{
  "activation": "swiglu",
  "norm": "rmsnorm",
  "positions": "rope",
  "qk_norm": false,
  "parallel_block": false,
  "optimizer": "adamw",
  "lr_head": 0.00722,
  "steps": 5413
}
Each number is 200 + 40 x the weight over its row's rms, rounded and kept within 0 to 999. Layers, rows and columns count from 0. The size before them is the row's rms in percent of the matrix's.

# layer 2 MLP up, 768x192, rms 0.0671, rows 288-292, columns 96-191
105,192,235,241,315,138,197,178,176,206,214,152,199,161,185,173,169,136,209,168,219,201,204,228,174,199,192,248,185,167,239,223,214,243,247,183,246,254,234,230,207,214,192,230,214,206,182,242,196,160,164,134,168,149,122,184,261,124,175,232,229,257,116,211,213,242,203,236,230,206,250,188,122,229,221,208,208,165,169,291,172,177,173,139,258,259,200,216,143,200,211,224,248,259,185,198,199
099,206,212,133,146,274,271,151,216,242,163,213,162,140,146,266,277,200,269,118,185,255,166,206,208,238,205,182,180,212,204,181,173,185,222,224,220,184,172,188,188,190,268,179,228,241,221,207,181,243,192,182,175,183,144,171,173,205,196,169,218,161,198,184,162,161,175,194,133,276,248,199,258,119,229,227,205,235,232,185,131,184,158,235,211,230,181,156,203,205,301,203,163,188,174,163,182
092,244,172,199,180,225,196,161,190,170,159,278,205,213,202,190,186,210,239,195,211,198,211,350,162,211,227,160,180,229,153,178,129,168,130,259,182,160,203,264,212,163,248,210,208,155,140,231,265,218,254,222,243,255,237,222,187,195,262,205,212,289,140,160,161,241,163,270,259,203,217,216,249,153,187,147,163,204,176,206,216,268,179,236,119,209,182,239,238,199,178,161,193,137,245,254,195
084,168,178,246,260,207,180,297,167,189,167,168,147,200,201,189,164,212,188,216,228,235,223,152,212,273,239,149,206,204,164,151,177,165,187,325,250,200,149,191,193,207,247,226,282,150,194,224,178,161,149,230,179,184,198,199,204,137,209,192,287,99,170,189,179,133,232,121,202,165,217,180,134,232,162,207,188,180,144,203,212,303,144,130,233,193,168,168,257,189,170,177,157,175,195,229,136
103,159,215,241,227,211,229,202,252,207,193,214,208,208,211,190,193,210,159,184,226,167,228,253,190,191,225,196,221,221,242,165,232,244,213,170,174,243,184,156,181,175,186,178,201,237,175,229,196,245,328,166,222,214,182,166,187,135,179,188,196,258,155,164,186,186,220,190,254,235,198,223,296,211,215,245,185,242,137,233,150,186,131,326,238,244,193,217,144,185,213,199,217,157,175,210,221
# layer 2 MLP down (transposed), 768x192, rms 0.0652, rows 288-292, columns 96-191
106,182,213,260,202,219,170,179,176,212,203,246,235,213,155,183,242,179,152,157,165,179,212,210,232,241,292,233,233,164,183,281,95,242,258,156,208,149,189,181,191,210,166,168,239,160,163,259,138,249,156,171,221,296,229,172,220,186,231,215,184,257,245,219,144,228,169,143,216,212,221,178,235,171,198,165,201,174,189,145,194,165,169,233,275,189,198,263,275,178,194,240,99,247,226,193,163
100,173,228,204,231,160,222,170,194,287,204,183,187,158,178,211,181,227,344,234,239,186,224,143,231,143,168,176,228,245,242,183,212,175,208,203,192,159,206,199,209,164,197,137,204,204,205,209,119,240,159,169,137,162,134,75,162,187,217,181,228,235,191,246,175,184,132,188,214,258,202,257,224,214,249,214,177,238,197,212,169,177,201,249,268,177,229,227,161,148,178,200,239,208,243,220,233
094,160,149,220,267,187,225,241,181,191,239,226,249,200,224,208,169,170,208,192,226,169,200,218,180,184,198,125,259,200,184,180,238,119,167,236,270,114,192,223,214,205,203,235,209,132,186,151,231,183,245,221,233,173,260,81,215,186,226,174,302,223,264,160,239,235,199,266,255,231,161,212,152,179,230,133,211,152,198,162,158,158,180,232,196,198,137,191,162,234,157,217,281,220,259,191,196
086,229,222,258,217,248,209,276,152,198,263,183,222,154,212,131,224,202,219,196,238,191,158,204,206,177,225,226,207,224,195,172,157,258,193,235,220,222,172,214,192,157,143,229,201,182,224,276,209,215,175,118,169,199,308,251,189,205,168,210,265,246,185,123,191,177,148,144,124,216,189,202,195,209,131,247,157,228,229,156,268,156,131,273,227,153,155,150,203,108,155,176,122,101,186,235,139
107,145,196,198,246,237,151,225,197,140,220,209,233,227,153,202,202,143,201,237,244,112,193,229,219,170,224,224,268,281,231,136,147,266,117,241,266,240,173,190,203,195,196,244,200,215,206,184,178,194,257,239,236,178,161,145,246,254,220,156,220,199,149,237,206,155,239,164,232,229,168,197,220,221,227,215,191,224,201,247,157,235,181,233,261,192,164,193,228,234,238,174,149,195,198,246,198
# layer 2 MLP gate, 768x192, rms 0.0698, rows 289-293, columns 96-191
097,222,229,200,241,148,90,225,189,190,201,218,177,243,235,187,228,200,208,226,227,173,204,199,204,192,115,179,194,108,174,242,237,245,175,195,142,177,196,218,180,261,94,264,245,117,208,149,211,135,262,239,184,180,239,147,185,209,244,172,230,243,217,123,167,232,254,213,119,142,208,166,165,253,151,229,245,146,212,219,257,191,195,207,300,205,155,173,203,117,221,191,199,183,181,210,209
091,82,174,187,234,226,217,173,225,116,185,205,235,175,221,113,164,238,159,130,127,207,196,207,203,153,263,212,235,194,233,176,168,216,229,244,224,230,219,221,149,199,260,203,227,148,252,133,151,274,156,173,238,162,220,153,260,187,271,253,309,182,212,212,191,137,159,253,259,251,157,216,211,279,168,252,256,185,219,184,199,245,215,195,173,174,222,205,159,203,240,191,168,220,239,209,171
082,224,198,217,254,207,182,152,143,130,190,196,137,200,178,143,158,112,173,197,214,199,194,206,181,243,212,185,243,212,163,218,258,260,132,213,270,223,154,247,110,206,183,163,293,206,251,195,241,180,255,237,216,269,220,234,292,188,114,189,249,236,131,156,181,215,200,184,181,207,213,156,201,231,205,180,220,189,184,119,265,194,202,152,132,248,209,216,175,165,252,258,223,227,185,242,219
106,239,169,155,180,179,243,186,210,171,230,213,190,186,217,171,140,172,175,194,189,191,132,225,214,142,181,194,154,147,138,200,169,231,150,226,247,260,299,222,233,111,153,179,182,200,153,232,137,155,126,152,169,174,169,233,202,229,259,264,220,286,266,146,203,214,252,255,170,189,261,158,222,275,251,214,247,179,228,219,256,176,205,160,186,138,187,125,183,267,231,212,205,198,202,136,127
096,202,229,208,165,202,155,199,282,222,189,201,189,218,243,181,173,242,170,176,159,164,166,185,246,218,189,171,152,258,192,223,144,258,106,185,172,183,156,214,237,247,183,215,235,163,268,213,207,249,188,148,216,176,123,209,268,202,330,132,166,162,169,192,239,229,249,230,155,228,158,139,159,144,182,181,209,249,203,126,240,257,229,221,166,212,275,233,210,197,201,158,166,164,199,251,112